Weights of a small transformer language model: rotary positions, no biases in attention or MLP.
Each number is 200 + 30 x the weight over the matrix's rms, rounded and kept within 0 to 999. Layers, rows and columns count from 0.

# down: layer 8 MLP down (transposed), 1024x384, rms 0.0454, rows 201-246, columns 0-47
# gate: layer 8 MLP gate, 1024x384, rms 0.044, rows 202-247, columns 0-47
# up: layer 8 MLP up, 1024x384, rms 0.047, rows 202-247, columns 0-47
down201,157,236,149,190,214,167,166,152,236,249,193,239,188,181,165,153,236,139,223,204,164,208,159,162,173,189,183,141,253,179,197,150,210,158,157,216,208,165,194,210,211,163,189,233,190,217,200,171
gate202,245,236,227,188,211,158,190,181,212,171,157,249,196,151,175,215,199,186,122,211,243,192,197,216,204,189,182,188,185,203,244,210,162,225,189,239,194,163,167,197,169,230,233,203,213,197,198,233
up202,180,216,217,225,206,197,232,209,220,245,171,220,206,215,226,215,151,171,236,231,182,181,222,209,221,159,222,216,252,199,185,165,162,198,227,164,219,240,159,200,195,183,219,199,258,246,219,190
down202,150,201,167,175,189,244,170,159,199,222,177,196,162,140,203,192,202,196,149,190,191,228,224,245,204,183,206,194,227,199,170,197,170,228,167,219,150,176,251,144,217,222,201,215,151,177,230,188
gate203,208,246,231,226,222,170,213,223,202,199,170,213,190,226,178,239,181,246,191,181,180,203,237,173,202,225,190,207,195,170,234,164,167,201,192,199,188,182,152,197,191,196,200,185,196,232,113,198
up203,166,169,120,173,196,239,199,167,179,259,217,173,152,234,188,179,200,162,179,226,216,232,172,222,201,233,193,162,175,200,119,129,202,173,175,164,181,192,198,199,234,183,178,239,252,180,258,221
down203,210,213,223,217,203,243,205,170,211,183,111,223,191,159,239,222,144,180,139,184,217,205,189,225,197,197,214,191,223,206,248,196,157,208,210,221,189,173,176,209,219,206,185,197,217,227,226,180
gate204,218,166,140,206,263,166,189,183,207,173,198,181,140,188,201,164,189,200,207,231,214,123,180,222,203,218,211,207,164,165,249,200,230,243,212,245,202,145,243,176,175,201,209,170,180,220,148,203
up204,157,189,211,229,184,242,152,196,209,235,183,183,203,218,242,245,190,190,211,179,222,232,201,214,180,182,194,209,191,187,204,177,225,212,202,173,209,196,119,277,223,207,211,171,184,189,186,201
down204,185,167,222,196,177,209,159,247,206,208,188,172,168,199,194,229,188,166,222,229,187,151,208,211,169,162,140,157,176,194,182,156,192,149,189,223,267,206,201,213,150,195,194,174,208,217,183,179
gate205,240,241,147,165,238,264,219,182,208,191,186,176,216,219,233,219,226,172,132,207,224,193,216,254,177,184,201,180,179,156,182,217,197,235,189,241,203,171,217,192,171,215,165,246,220,153,203,174
up205,202,169,214,196,198,185,186,160,174,204,150,178,225,172,213,200,190,136,216,232,236,243,214,241,197,189,151,167,207,215,206,189,212,165,243,167,170,216,213,172,184,184,249,206,190,267,216,181
down205,171,213,250,183,176,255,175,220,211,197,181,187,226,197,218,202,195,175,235,208,245,232,220,203,194,218,167,205,202,249,198,140,225,149,211,204,173,185,205,201,185,203,211,171,191,235,258,192
gate206,240,209,172,199,204,175,193,188,236,147,171,197,217,160,219,121,197,226,182,199,162,181,252,208,176,280,208,201,213,208,217,191,197,205,194,224,168,191,254,187,186,214,196,240,254,168,219,194
up206,191,216,175,217,200,192,172,219,215,163,159,169,245,158,190,165,173,164,205,210,275,150,205,224,218,216,236,175,175,187,173,241,246,168,193,188,236,208,233,162,216,199,228,196,167,219,189,186
down206,205,187,207,156,177,158,226,131,177,206,210,197,185,169,239,179,223,220,194,155,188,178,174,173,196,190,193,160,205,244,245,196,207,210,217,188,201,171,207,192,172,186,161,186,219,202,154,190
gate207,208,194,181,211,218,197,188,169,208,239,167,194,219,271,228,219,220,144,264,205,192,198,212,220,158,216,230,171,128,226,234,193,201,246,183,188,199,228,197,154,221,190,248,209,210,168,210,207
up207,180,209,158,163,203,207,199,198,217,196,216,186,243,202,162,220,149,184,162,199,194,235,204,243,190,215,249,193,177,274,223,191,205,169,203,158,206,241,195,188,208,222,200,204,179,187,245,178
down207,220,195,217,203,237,148,237,161,202,195,184,246,184,241,232,206,191,187,185,204,174,230,163,192,176,187,216,162,171,185,216,168,209,190,189,192,180,188,198,205,197,173,240,187,194,208,204,175
gate208,204,203,190,244,213,216,144,205,125,214,214,192,222,183,213,226,189,209,254,209,176,203,171,280,189,172,183,251,167,190,195,253,231,200,251,188,180,215,250,251,214,136,158,194,176,198,221,179
up208,253,192,206,170,216,160,178,257,202,237,215,167,211,206,218,205,141,182,160,249,210,207,276,172,225,147,191,193,183,197,229,150,215,190,209,153,213,140,186,274,187,234,195,240,220,213,116,209
down208,212,232,243,217,200,209,192,212,140,252,133,192,264,257,192,227,190,184,231,182,209,193,224,187,230,184,181,191,162,153,170,169,199,152,175,234,156,167,159,137,232,227,227,183,223,215,186,153
gate209,168,204,194,190,250,203,151,260,218,177,196,204,196,218,155,189,236,211,185,183,185,212,191,214,227,249,153,227,136,226,179,222,222,191,178,144,294,206,157,194,196,218,247,233,195,199,167,137
up209,191,216,199,195,211,206,178,214,221,214,189,201,178,194,180,224,217,230,239,191,194,219,152,203,288,213,235,188,233,206,230,213,261,177,191,252,227,139,227,248,201,191,196,216,163,171,151,183
down209,246,174,212,172,215,233,205,206,222,279,204,195,221,226,183,229,205,224,181,193,193,237,244,209,117,254,210,184,202,236,198,236,215,230,225,184,215,207,181,227,161,205,242,220,216,179,218,194
gate210,221,226,183,167,212,173,201,250,189,165,175,240,205,242,169,172,250,212,192,163,193,168,231,198,206,207,189,208,214,233,155,183,185,196,183,185,255,198,148,137,161,180,172,205,131,143,205,150
up210,179,179,198,225,211,261,206,238,213,161,204,217,146,161,259,177,198,234,131,189,189,151,215,218,192,182,213,227,198,137,200,221,220,176,217,237,215,210,200,188,213,193,193,208,207,207,215,188
down210,206,211,189,206,154,259,177,215,254,176,263,242,202,214,200,209,201,161,219,161,173,248,222,164,137,209,195,203,211,249,159,202,130,227,225,184,213,136,185,191,210,249,165,212,200,275,221,237
gate211,218,208,179,189,180,241,218,218,194,191,149,221,218,198,197,184,185,173,197,190,182,164,222,199,130,172,217,166,206,165,183,233,221,212,172,219,235,224,246,191,174,179,157,211,170,220,160,194
up211,167,285,203,214,280,193,202,184,251,215,200,171,224,214,223,230,185,211,195,199,209,218,175,161,274,197,191,201,168,181,194,189,195,148,188,222,249,221,186,171,214,248,170,167,192,237,233,212
down211,142,160,226,203,181,206,222,233,218,181,162,171,151,180,225,237,209,239,188,197,176,235,189,200,190,193,214,172,227,220,211,164,202,193,177,224,211,248,214,218,219,225,180,183,185,276,179,140
gate212,196,217,178,221,190,203,225,199,236,246,179,174,220,181,233,157,188,210,209,188,209,262,208,290,209,148,163,211,202,222,220,150,235,240,154,227,133,164,191,175,209,249,146,215,215,177,205,196
up212,189,193,185,170,191,192,159,183,187,104,203,201,195,218,232,162,164,235,181,203,160,150,111,179,223,179,205,191,200,241,221,216,214,213,161,257,190,193,165,257,237,200,202,169,224,224,191,190
down212,147,207,242,202,260,193,214,202,165,207,148,184,217,183,259,191,122,182,196,165,214,148,201,193,193,200,169,228,204,158,257,221,254,231,187,273,215,209,227,175,192,275,173,232,252,245,221,151
gate213,158,208,204,214,212,221,209,188,160,237,215,162,255,231,146,196,248,141,228,176,188,181,225,201,209,223,234,203,191,228,199,160,169,219,177,219,214,192,236,176,219,222,184,181,228,174,230,206
up213,221,189,198,229,191,173,167,261,257,191,230,141,222,249,217,226,207,183,177,181,218,155,204,173,224,179,203,206,219,238,178,199,200,220,220,229,148,189,208,249,180,194,185,146,157,179,247,224
down213,190,232,238,230,218,206,230,233,222,141,202,231,194,209,161,153,220,252,191,156,149,213,223,200,221,146,228,203,220,249,243,204,213,193,228,144,184,218,179,225,209,199,186,137,194,159,185,164
gate214,153,176,207,215,269,186,179,224,235,227,197,174,170,238,179,210,236,185,236,197,219,188,254,246,214,213,239,203,206,219,204,221,180,232,236,261,153,198,196,234,182,124,203,232,237,199,203,190
up214,137,157,196,227,218,195,138,164,214,202,261,186,180,182,199,180,234,216,216,186,188,156,240,166,249,276,164,200,225,225,146,181,225,172,251,219,187,155,197,167,215,190,177,242,149,173,228,206
down214,173,208,201,178,239,225,174,184,172,211,184,203,230,266,246,256,219,189,159,161,235,231,187,179,179,208,179,204,205,160,217,198,242,219,168,176,170,204,253,190,241,196,171,162,208,203,191,165
gate215,195,221,203,195,233,208,193,185,194,213,196,178,199,228,190,222,214,176,187,206,208,196,186,174,224,194,197,241,250,154,159,113,144,238,199,208,216,186,226,178,227,209,182,167,167,218,231,222
up215,213,171,205,221,155,204,217,201,217,169,226,259,181,128,263,163,250,176,172,200,188,225,196,223,146,215,177,249,201,224,231,197,215,156,243,200,207,236,214,255,189,207,182,222,207,240,219,212
down215,213,182,185,133,195,169,212,176,177,142,163,194,151,202,206,230,230,165,197,244,195,237,252,202,182,222,155,254,192,218,219,139,221,237,184,214,212,258,188,248,241,184,248,154,252,182,168,179
gate216,123,183,222,220,187,220,190,215,238,261,140,190,221,241,199,216,223,202,197,191,201,137,159,228,163,200,217,207,193,210,183,187,161,194,225,224,168,257,180,177,163,157,204,236,236,213,219,154
up216,253,209,134,236,156,149,204,222,184,108,180,180,212,208,178,183,215,201,220,274,261,161,212,174,172,264,142,210,136,189,203,253,234,188,210,204,227,184,227,208,234,244,165,209,161,200,206,207
down216,188,232,164,239,248,200,204,211,173,241,181,219,160,176,237,216,185,202,188,201,164,220,188,210,220,207,236,265,201,231,172,247,169,199,218,241,185,193,190,217,201,220,282,139,186,289,163,225
gate217,209,180,204,156,199,146,193,216,232,163,177,182,232,218,213,219,228,204,156,173,201,201,228,149,191,226,231,163,164,168,199,226,178,215,243,238,282,218,216,233,231,232,218,188,223,212,165,170
up217,190,218,183,206,167,207,203,217,220,179,189,191,237,249,181,247,184,168,149,203,214,178,167,155,234,191,256,227,193,220,199,256,195,220,216,176,232,225,198,185,211,226,156,149,183,153,182,145
down217,199,245,193,202,183,216,191,191,219,137,221,198,232,187,170,214,252,214,185,191,221,223,262,176,158,178,198,203,221,218,209,218,225,209,216,208,160,269,208,186,242,182,225,211,188,267,216,201
gate218,207,208,241,135,156,194,213,221,213,200,200,184,223,231,203,131,144,213,181,174,211,178,211,175,236,224,230,211,235,209,210,242,202,200,239,184,189,195,226,147,200,237,130,227,179,175,196,162
up218,206,205,234,184,167,250,170,216,209,144,239,176,270,189,183,257,207,143,199,219,188,173,187,210,202,232,211,209,162,201,200,195,190,197,183,230,198,193,175,191,230,250,237,163,237,167,246,179
down218,157,177,195,221,195,230,184,181,212,223,190,251,194,225,158,166,257,221,205,215,203,191,225,208,261,180,224,217,195,237,278,218,218,223,174,272,178,222,176,281,247,169,209,221,220,189,253,195
gate219,279,227,209,159,238,203,210,235,219,271,191,193,230,271,227,169,164,225,176,206,202,224,213,237,184,209,233,227,221,159,200,208,159,147,223,245,186,144,159,167,155,149,262,183,218,200,193,205
up219,234,204,167,162,212,185,258,145,226,176,227,135,215,232,193,186,217,191,215,176,179,196,199,192,118,159,204,191,204,114,226,198,236,169,186,173,207,145,205,177,199,208,218,124,210,290,188,193
down219,222,130,176,206,190,185,178,206,208,215,183,213,200,168,212,236,207,227,186,215,213,195,176,179,247,192,227,175,200,171,220,189,240,220,202,228,239,144,232,230,186,205,212,186,198,291,216,156
gate220,190,205,128,189,186,205,197,152,174,246,185,200,168,221,196,191,240,201,179,128,150,205,194,191,179,194,232,148,169,205,219,203,226,243,245,202,212,257,207,223,218,167,151,163,188,269,194,175
up220,179,206,181,188,218,214,211,157,199,273,224,176,234,196,243,186,199,185,184,241,194,184,250,225,175,204,237,241,202,202,200,192,217,184,161,191,240,205,224,173,166,212,188,171,187,198,171,222
down220,215,208,220,178,228,201,208,183,228,175,214,204,228,195,197,215,184,225,211,207,270,203,242,205,163,127,190,257,158,185,182,172,190,193,185,147,203,167,133,201,232,193,148,198,117,128,183,219
gate221,228,198,232,242,183,201,173,223,208,225,166,199,174,168,215,225,211,205,213,175,207,241,166,179,197,210,202,217,239,198,209,205,222,178,217,190,199,206,174,176,253,215,222,208,197,180,159,170
up221,185,150,173,219,206,205,219,220,217,129,207,176,248,205,197,230,239,240,202,211,162,182,203,195,235,181,209,204,178,236,140,182,189,195,215,186,172,169,185,228,227,185,188,211,273,207,208,225
down221,195,172,179,257,248,183,175,195,201,193,225,143,247,166,190,128,223,201,213,191,198,150,182,185,171,188,207,166,182,160,184,177,153,254,218,209,226,188,276,237,172,267,187,225,234,230,228,166
gate222,240,263,185,223,237,225,228,186,216,220,273,145,196,164,188,173,198,173,155,244,142,201,188,227,288,200,216,194,256,176,201,209,170,211,231,211,224,166,192,221,204,185,206,183,203,253,150,173
up222,220,193,195,171,194,180,182,227,220,194,221,179,191,216,203,217,229,189,172,157,194,171,199,224,230,196,272,172,228,273,121,209,191,202,165,209,184,263,171,196,186,169,183,199,200,297,132,195
down222,172,281,183,201,149,222,185,170,187,201,214,237,193,121,210,202,195,266,192,192,244,223,244,182,194,181,210,179,190,215,242,163,170,169,236,221,208,244,158,161,161,184,222,200,213,210,216,211
gate223,294,205,230,164,180,172,206,246,109,199,222,192,113,176,251,208,135,207,202,197,235,228,225,264,201,224,209,228,194,156,197,180,170,215,198,219,168,226,196,237,174,223,205,196,171,247,223,180
up223,181,211,202,214,180,226,215,183,222,197,238,230,226,245,109,224,176,178,221,217,214,177,189,195,179,109,181,197,184,159,207,194,207,238,172,232,184,182,134,154,261,185,246,293,235,197,177,217
down223,175,219,166,176,265,165,163,200,192,272,187,221,215,185,187,220,208,229,162,160,189,230,183,240,177,231,230,218,203,177,205,172,193,225,249,183,232,225,177,254,165,267,185,166,197,208,181,225
gate224,195,228,197,254,169,203,156,193,202,237,208,204,192,201,200,203,179,164,215,211,157,207,182,251,245,198,264,200,176,180,185,197,182,172,253,261,180,206,198,228,210,171,218,259,182,191,155,195
up224,180,167,213,277,158,165,184,194,182,201,231,203,250,187,181,204,209,196,193,192,192,211,212,216,184,164,215,256,163,225,170,166,161,178,157,208,164,208,178,187,210,198,113,221,190,175,230,250
down224,200,133,167,207,196,172,226,157,227,197,182,228,234,157,241,244,216,169,202,212,199,188,204,154,198,210,204,192,184,201,194,163,159,200,199,214,221,158,186,194,160,216,187,213,225,176,215,205
gate225,206,206,227,208,222,241,129,268,221,167,173,185,186,174,191,248,183,190,239,228,248,193,197,227,191,205,168,196,196,182,190,217,213,183,226,200,224,178,202,208,203,174,156,192,204,186,202,199
up225,183,174,154,159,199,166,189,231,240,195,222,193,166,166,170,196,207,162,205,278,226,177,210,187,182,227,247,177,186,205,155,227,154,216,203,176,251,240,248,227,204,208,208,198,190,186,188,203
down225,168,234,204,135,181,172,161,201,213,204,179,174,228,199,201,157,204,170,216,163,152,220,167,180,225,173,253,216,207,143,200,194,178,178,212,222,167,220,151,147,120,248,210,153,156,164,189,173
gate226,229,221,188,226,246,217,265,241,187,220,207,179,195,237,133,261,174,195,265,184,196,190,207,257,200,175,243,186,225,163,162,186,195,159,187,204,248,165,187,246,208,166,166,145,184,195,234,164
up226,208,219,246,145,219,219,182,197,222,191,214,216,184,255,218,164,166,211,216,236,191,200,160,244,201,207,206,198,217,225,245,195,182,200,160,151,154,183,233,228,194,255,240,193,178,220,174,171
down226,231,158,191,222,171,162,205,150,179,188,173,172,238,225,220,223,218,210,232,192,203,182,254,213,201,235,187,221,203,231,159,218,206,184,165,181,173,162,192,208,182,197,201,193,230,222,232,181
gate227,260,213,161,202,219,229,234,241,132,229,171,191,220,193,172,164,187,204,264,192,191,253,191,207,165,230,216,235,203,184,187,184,137,149,232,222,217,247,204,216,214,207,237,243,169,154,210,170
up227,194,220,174,226,266,249,216,242,162,238,199,181,206,206,152,263,210,151,220,148,157,154,206,199,227,171,195,196,206,208,196,206,283,212,165,222,200,205,200,231,204,202,183,158,183,192,220,214
down227,254,216,214,185,231,181,208,280,191,187,156,183,236,262,188,212,186,183,227,187,190,187,221,212,246,200,239,178,239,209,207,147,191,161,185,224,173,187,232,164,247,210,206,154,199,193,179,230
gate228,212,222,167,233,255,211,224,181,177,233,179,183,219,206,174,209,179,202,206,135,155,234,195,174,164,199,215,201,157,206,207,217,207,167,168,211,190,162,207,157,233,204,202,205,199,237,167,199
up228,164,201,206,210,206,254,179,183,195,160,177,153,196,156,247,200,217,201,213,202,203,204,193,199,201,194,194,231,178,177,203,209,226,164,205,205,152,170,227,210,199,242,251,186,138,196,169,237
down228,228,162,197,202,192,193,164,226,192,220,203,246,236,210,214,205,174,225,217,149,159,193,234,234,199,166,231,235,274,188,184,214,205,149,211,153,155,183,212,211,169,201,199,196,185,232,169,201
gate229,114,143,176,193,185,236,179,203,176,194,152,182,221,196,258,214,214,163,168,192,163,156,145,178,223,206,249,198,229,166,205,183,217,194,214,198,209,200,230,240,222,165,209,201,112,178,188,205
up229,266,224,120,246,194,223,223,171,216,196,223,206,188,197,167,155,237,193,195,174,212,168,175,254,187,208,214,199,196,175,211,196,169,171,210,145,186,246,237,203,206,156,228,166,235,141,189,166
down229,221,155,122,229,190,178,160,150,233,168,231,167,217,165,217,205,195,173,192,224,211,236,221,214,218,256,233,204,234,195,201,211,233,188,195,250,223,202,175,221,184,195,274,202,229,194,214,218
gate230,231,221,223,183,182,236,227,254,164,227,192,167,131,182,194,194,214,211,189,232,220,227,208,150,153,184,158,197,198,242,223,196,226,192,237,196,175,163,175,213,197,220,241,150,182,195,204,225
up230,230,192,166,226,213,211,205,207,181,203,267,215,240,247,206,175,184,190,104,191,174,200,251,210,213,190,157,137,231,220,237,201,221,191,217,162,211,213,182,222,136,204,162,227,171,183,178,217
down230,199,252,205,203,177,206,183,174,222,226,221,220,192,183,215,233,204,172,217,176,200,196,178,221,231,189,165,176,170,206,176,221,180,192,231,194,212,204,223,180,181,225,168,206,201,195,218,231
gate231,127,197,215,264,162,198,187,224,220,213,172,164,230,201,210,169,184,152,191,153,168,196,138,159,211,206,224,153,185,208,199,198,201,236,213,187,185,168,231,211,199,206,156,222,194,209,203,133
up231,215,194,205,176,196,201,135,191,190,194,208,186,254,141,151,207,220,186,139,221,164,182,222,255,230,133,154,166,225,183,229,221,177,152,167,235,209,179,226,181,224,204,246,216,195,192,200,209
down231,198,200,199,214,177,207,237,207,223,225,184,220,281,183,216,211,262,177,184,162,234,143,245,213,167,213,171,163,247,210,228,227,231,212,187,189,216,163,259,229,210,191,181,164,226,146,181,172
gate232,195,193,186,199,226,181,187,166,196,184,268,209,197,164,155,169,223,157,138,196,213,208,184,133,200,209,178,206,186,201,165,148,203,194,168,267,186,214,178,192,225,172,200,222,148,190,185,209
up232,197,191,256,213,246,154,181,186,212,224,241,244,206,211,197,235,235,170,169,208,245,168,182,185,182,230,176,196,226,206,180,176,236,232,230,265,230,205,179,209,149,235,220,161,213,190,226,239
down232,212,193,190,239,174,194,167,187,157,213,222,200,233,229,222,142,207,154,235,193,211,215,202,175,173,213,222,227,195,188,220,179,183,170,193,205,199,215,164,211,217,221,207,201,237,222,262,203
gate233,146,230,199,140,241,236,212,174,225,179,195,196,224,214,172,198,222,173,229,201,217,192,248,235,170,268,194,171,198,191,208,182,216,168,171,230,187,192,158,166,162,191,243,200,145,211,151,237
up233,169,239,142,223,156,213,256,192,226,185,190,214,182,156,244,216,217,196,187,163,162,236,182,179,207,163,228,211,195,177,201,211,198,185,134,171,205,191,167,177,248,224,182,202,148,193,199,218
down233,192,228,150,192,240,197,196,194,214,197,174,190,178,208,238,161,216,184,205,197,192,238,191,189,199,203,241,178,233,221,176,206,210,170,242,204,230,210,194,197,203,183,179,231,210,121,199,148
gate234,233,208,190,186,194,212,241,159,261,197,177,233,199,203,184,200,199,216,190,205,163,218,223,226,159,176,209,204,193,217,185,223,219,234,166,175,232,236,209,234,218,219,238,228,176,240,231,249
up234,158,216,174,178,223,223,225,190,231,213,192,188,226,187,194,147,182,148,243,149,223,199,230,207,186,186,187,216,195,164,216,235,183,163,187,191,177,230,198,248,181,154,178,198,178,155,168,188
down234,211,195,217,254,258,207,206,159,225,198,218,218,179,203,173,190,213,219,194,226,178,167,202,249,222,207,173,169,244,138,261,154,231,195,222,173,209,210,247,189,258,231,217,169,239,212,255,218
gate235,226,156,198,206,166,207,238,206,224,242,187,202,204,192,193,240,223,234,218,192,242,218,192,244,167,204,216,180,210,202,199,265,213,180,236,221,182,172,184,203,204,189,212,201,198,228,229,210
up235,216,184,184,214,195,203,177,209,175,203,234,217,181,236,168,204,210,162,196,184,215,190,195,212,208,203,199,254,196,171,244,182,196,224,201,192,173,211,225,219,187,142,196,213,191,192,209,168
down235,199,202,168,203,216,223,182,159,236,220,194,226,165,226,234,195,184,171,191,164,217,246,186,234,219,175,215,186,161,162,206,206,255,147,237,201,183,156,186,153,184,206,187,163,177,229,171,181
gate236,245,226,171,195,176,179,246,212,242,108,180,206,225,236,233,194,203,161,189,227,149,156,172,172,211,254,225,205,166,195,218,231,225,173,199,175,139,137,176,234,244,171,226,172,228,162,235,185
up236,205,229,158,201,243,142,235,228,124,201,210,240,221,220,224,271,163,228,181,213,192,212,182,163,230,184,195,214,199,248,195,219,205,159,271,189,242,218,181,170,210,208,155,200,150,162,201,197
down236,230,209,229,185,166,187,246,169,182,222,219,224,231,141,179,244,175,224,226,140,203,193,255,206,206,195,211,220,212,238,184,201,157,171,202,194,233,192,235,177,172,223,191,243,241,203,172,173
gate237,190,228,226,280,234,252,192,253,282,184,180,158,204,205,206,199,173,188,226,202,180,194,136,193,203,199,299,224,168,220,163,263,232,142,207,217,221,177,185,205,175,204,185,146,223,224,194,180
up237,179,189,210,212,162,238,183,181,270,190,205,209,192,207,226,215,161,152,238,183,190,194,187,172,188,243,233,240,232,215,213,214,201,203,168,210,237,223,184,165,229,185,229,174,187,184,209,225
down237,171,243,168,238,231,204,230,196,217,240,228,196,185,257,166,184,197,263,171,231,201,192,185,228,213,194,228,222,200,221,188,195,195,132,166,151,178,218,238,206,205,216,249,204,200,279,216,258
gate238,193,183,202,213,222,225,188,182,250,200,149,196,202,214,156,153,191,202,168,235,217,240,158,258,217,214,243,174,195,154,202,192,214,204,230,223,210,231,232,229,182,218,164,223,184,225,184,164
up238,224,210,190,194,203,195,168,217,223,155,224,193,210,219,232,197,169,174,183,187,187,240,167,141,193,183,225,224,221,165,160,186,203,193,204,225,175,202,166,244,208,212,160,210,214,187,261,184
down238,207,155,212,195,142,173,247,202,213,218,219,170,195,172,240,185,188,142,208,191,261,222,227,189,180,186,175,201,262,176,194,196,190,194,218,207,188,194,224,188,195,181,245,227,186,199,196,176
gate239,181,259,206,188,225,175,204,203,206,204,225,210,240,180,164,221,217,195,157,167,160,222,189,186,159,247,197,279,211,153,181,244,141,154,215,229,235,160,189,183,175,190,222,211,189,155,241,177
up239,171,264,167,217,235,227,195,215,175,135,268,134,198,209,241,202,210,198,181,209,223,217,228,184,211,155,204,210,215,241,193,189,180,189,236,201,195,273,231,162,177,218,171,163,187,224,256,211
down239,185,237,176,153,235,246,201,187,148,194,178,184,196,165,261,168,200,214,195,211,210,231,183,185,237,227,197,216,267,156,143,200,263,194,215,234,170,206,167,197,249,189,98,216,203,220,205,161
gate240,216,224,246,224,146,196,179,177,172,186,135,239,210,224,184,196,156,181,141,197,169,163,232,211,238,257,191,174,177,229,212,170,234,156,225,199,198,182,228,199,187,198,185,209,183,154,216,257
up240,183,203,193,193,196,182,162,164,202,174,218,172,175,214,224,186,216,198,147,240,181,201,195,213,154,160,195,185,224,177,190,173,227,217,157,183,214,198,218,212,222,136,221,118,209,217,161,204
down240,214,255,213,255,212,195,162,173,192,195,232,179,211,131,228,190,250,211,130,204,187,178,249,245,224,150,164,273,197,206,228,178,160,222,173,188,178,221,174,172,144,254,168,181,174,173,216,198
gate241,244,188,172,217,192,217,194,210,154,196,233,262,222,243,234,212,170,223,192,181,225,183,158,203,194,201,209,219,229,249,153,160,162,250,196,196,186,224,198,262,197,249,192,154,209,211,205,254
up241,215,194,214,183,281,199,233,143,201,197,229,181,202,237,198,190,138,220,151,219,250,134,215,190,205,241,209,244,193,198,213,209,178,214,243,153,185,217,227,199,171,218,203,147,205,159,249,244
down241,200,172,185,160,235,174,187,183,210,257,178,168,246,182,218,228,208,224,174,179,169,160,130,149,184,244,208,178,165,199,200,172,164,162,175,211,233,156,207,163,166,217,162,168,213,189,205,257
gate242,195,156,186,209,206,181,155,202,155,230,206,213,145,197,223,244,221,187,195,230,191,189,202,210,197,222,184,203,157,212,194,233,211,204,182,224,239,230,180,236,239,198,213,236,261,169,214,160
up242,244,211,211,190,213,205,242,209,239,174,156,227,236,220,213,177,193,212,138,202,211,236,181,238,138,199,214,159,198,165,219,159,190,259,258,135,195,216,246,186,189,230,137,150,220,182,202,234
down242,205,190,230,208,218,183,141,167,270,170,197,153,205,193,202,223,289,211,190,202,170,190,250,163,191,234,201,181,235,151,208,232,183,211,228,208,211,171,222,225,183,198,217,190,208,187,185,241
gate243,130,183,205,192,207,166,225,178,188,208,173,215,213,227,193,241,196,196,147,174,161,144,192,190,207,191,167,203,157,206,260,178,211,173,253,202,221,186,196,159,208,162,164,236,179,163,195,175
up243,191,205,177,163,218,139,248,188,219,216,210,200,186,153,221,97,195,164,154,182,209,237,204,221,194,152,163,190,250,221,166,223,204,200,206,268,231,225,164,143,226,181,216,215,172,256,169,220
down243,222,158,168,212,265,178,229,202,197,234,210,172,158,210,204,178,222,214,167,208,141,172,177,167,190,201,192,175,245,202,174,224,180,167,137,217,194,228,222,218,184,202,270,180,202,158,189,207
gate244,269,209,167,186,187,269,191,200,226,205,221,230,178,152,234,223,184,182,143,158,231,204,229,235,156,208,170,176,139,175,214,271,201,232,161,160,192,203,144,171,287,164,199,242,195,244,276,243
up244,172,180,162,229,186,186,181,203,146,184,204,241,166,231,205,165,272,228,198,172,213,159,177,155,172,253,225,190,183,231,205,178,220,235,209,165,199,206,251,245,209,203,178,177,184,174,200,166
down244,154,187,205,194,182,185,250,202,221,205,208,169,180,161,217,171,221,180,161,200,178,236,210,222,139,144,245,203,201,170,202,165,185,181,185,175,210,202,130,191,183,205,204,168,225,245,229,240
gate245,169,185,201,194,239,262,192,207,226,194,153,177,206,232,237,233,140,242,223,231,132,194,206,208,232,166,211,171,226,233,171,229,190,184,214,237,172,199,192,214,282,275,232,231,200,202,192,253
up245,216,278,175,238,206,210,163,184,252,125,152,156,222,217,215,237,178,196,215,175,215,190,204,216,143,191,203,183,188,158,177,201,244,159,221,242,232,217,170,200,161,184,266,227,213,187,203,199
down245,221,175,181,179,206,180,221,249,209,184,232,183,219,169,235,165,256,225,192,206,181,223,186,150,202,178,221,186,199,215,202,248,198,133,227,195,224,181,280,187,252,252,184,201,154,151,217,190
gate246,197,232,261,187,205,204,175,239,180,183,242,168,229,201,237,184,234,210,204,256,228,145,240,188,228,215,227,239,175,201,215,163,171,223,202,205,194,239,210,169,242,191,202,171,198,165,217,183
up246,233,197,200,145,238,197,178,149,191,199,190,217,140,201,217,213,192,151,213,200,164,261,206,192,208,200,219,183,166,156,169,173,168,163,229,195,184,197,228,235,133,220,149,154,184,283,219,177
down246,269,170,160,155,265,227,187,187,194,177,233,231,198,162,205,149,195,207,243,229,129,234,228,172,196,143,240,245,189,246,239,179,166,177,254,199,139,198,178,199,210,182,215,189,225,178,168,204
gate247,243,203,222,262,189,244,198,189,230,149,187,217,228,178,191,202,161,239,121,176,230,178,287,268,182,230,188,256,151,172,228,214,208,193,193,263,170,185,230,200,235,191,192,168,207,188,190,140
up247,203,229,144,235,214,141,223,206,234,264,235,230,141,209,199,195,223,200,153,219,188,160,196,156,213,224,187,229,245,177,237,247,253,193,221,183,205,251,241,184,213,183,223,192,217,203,242,197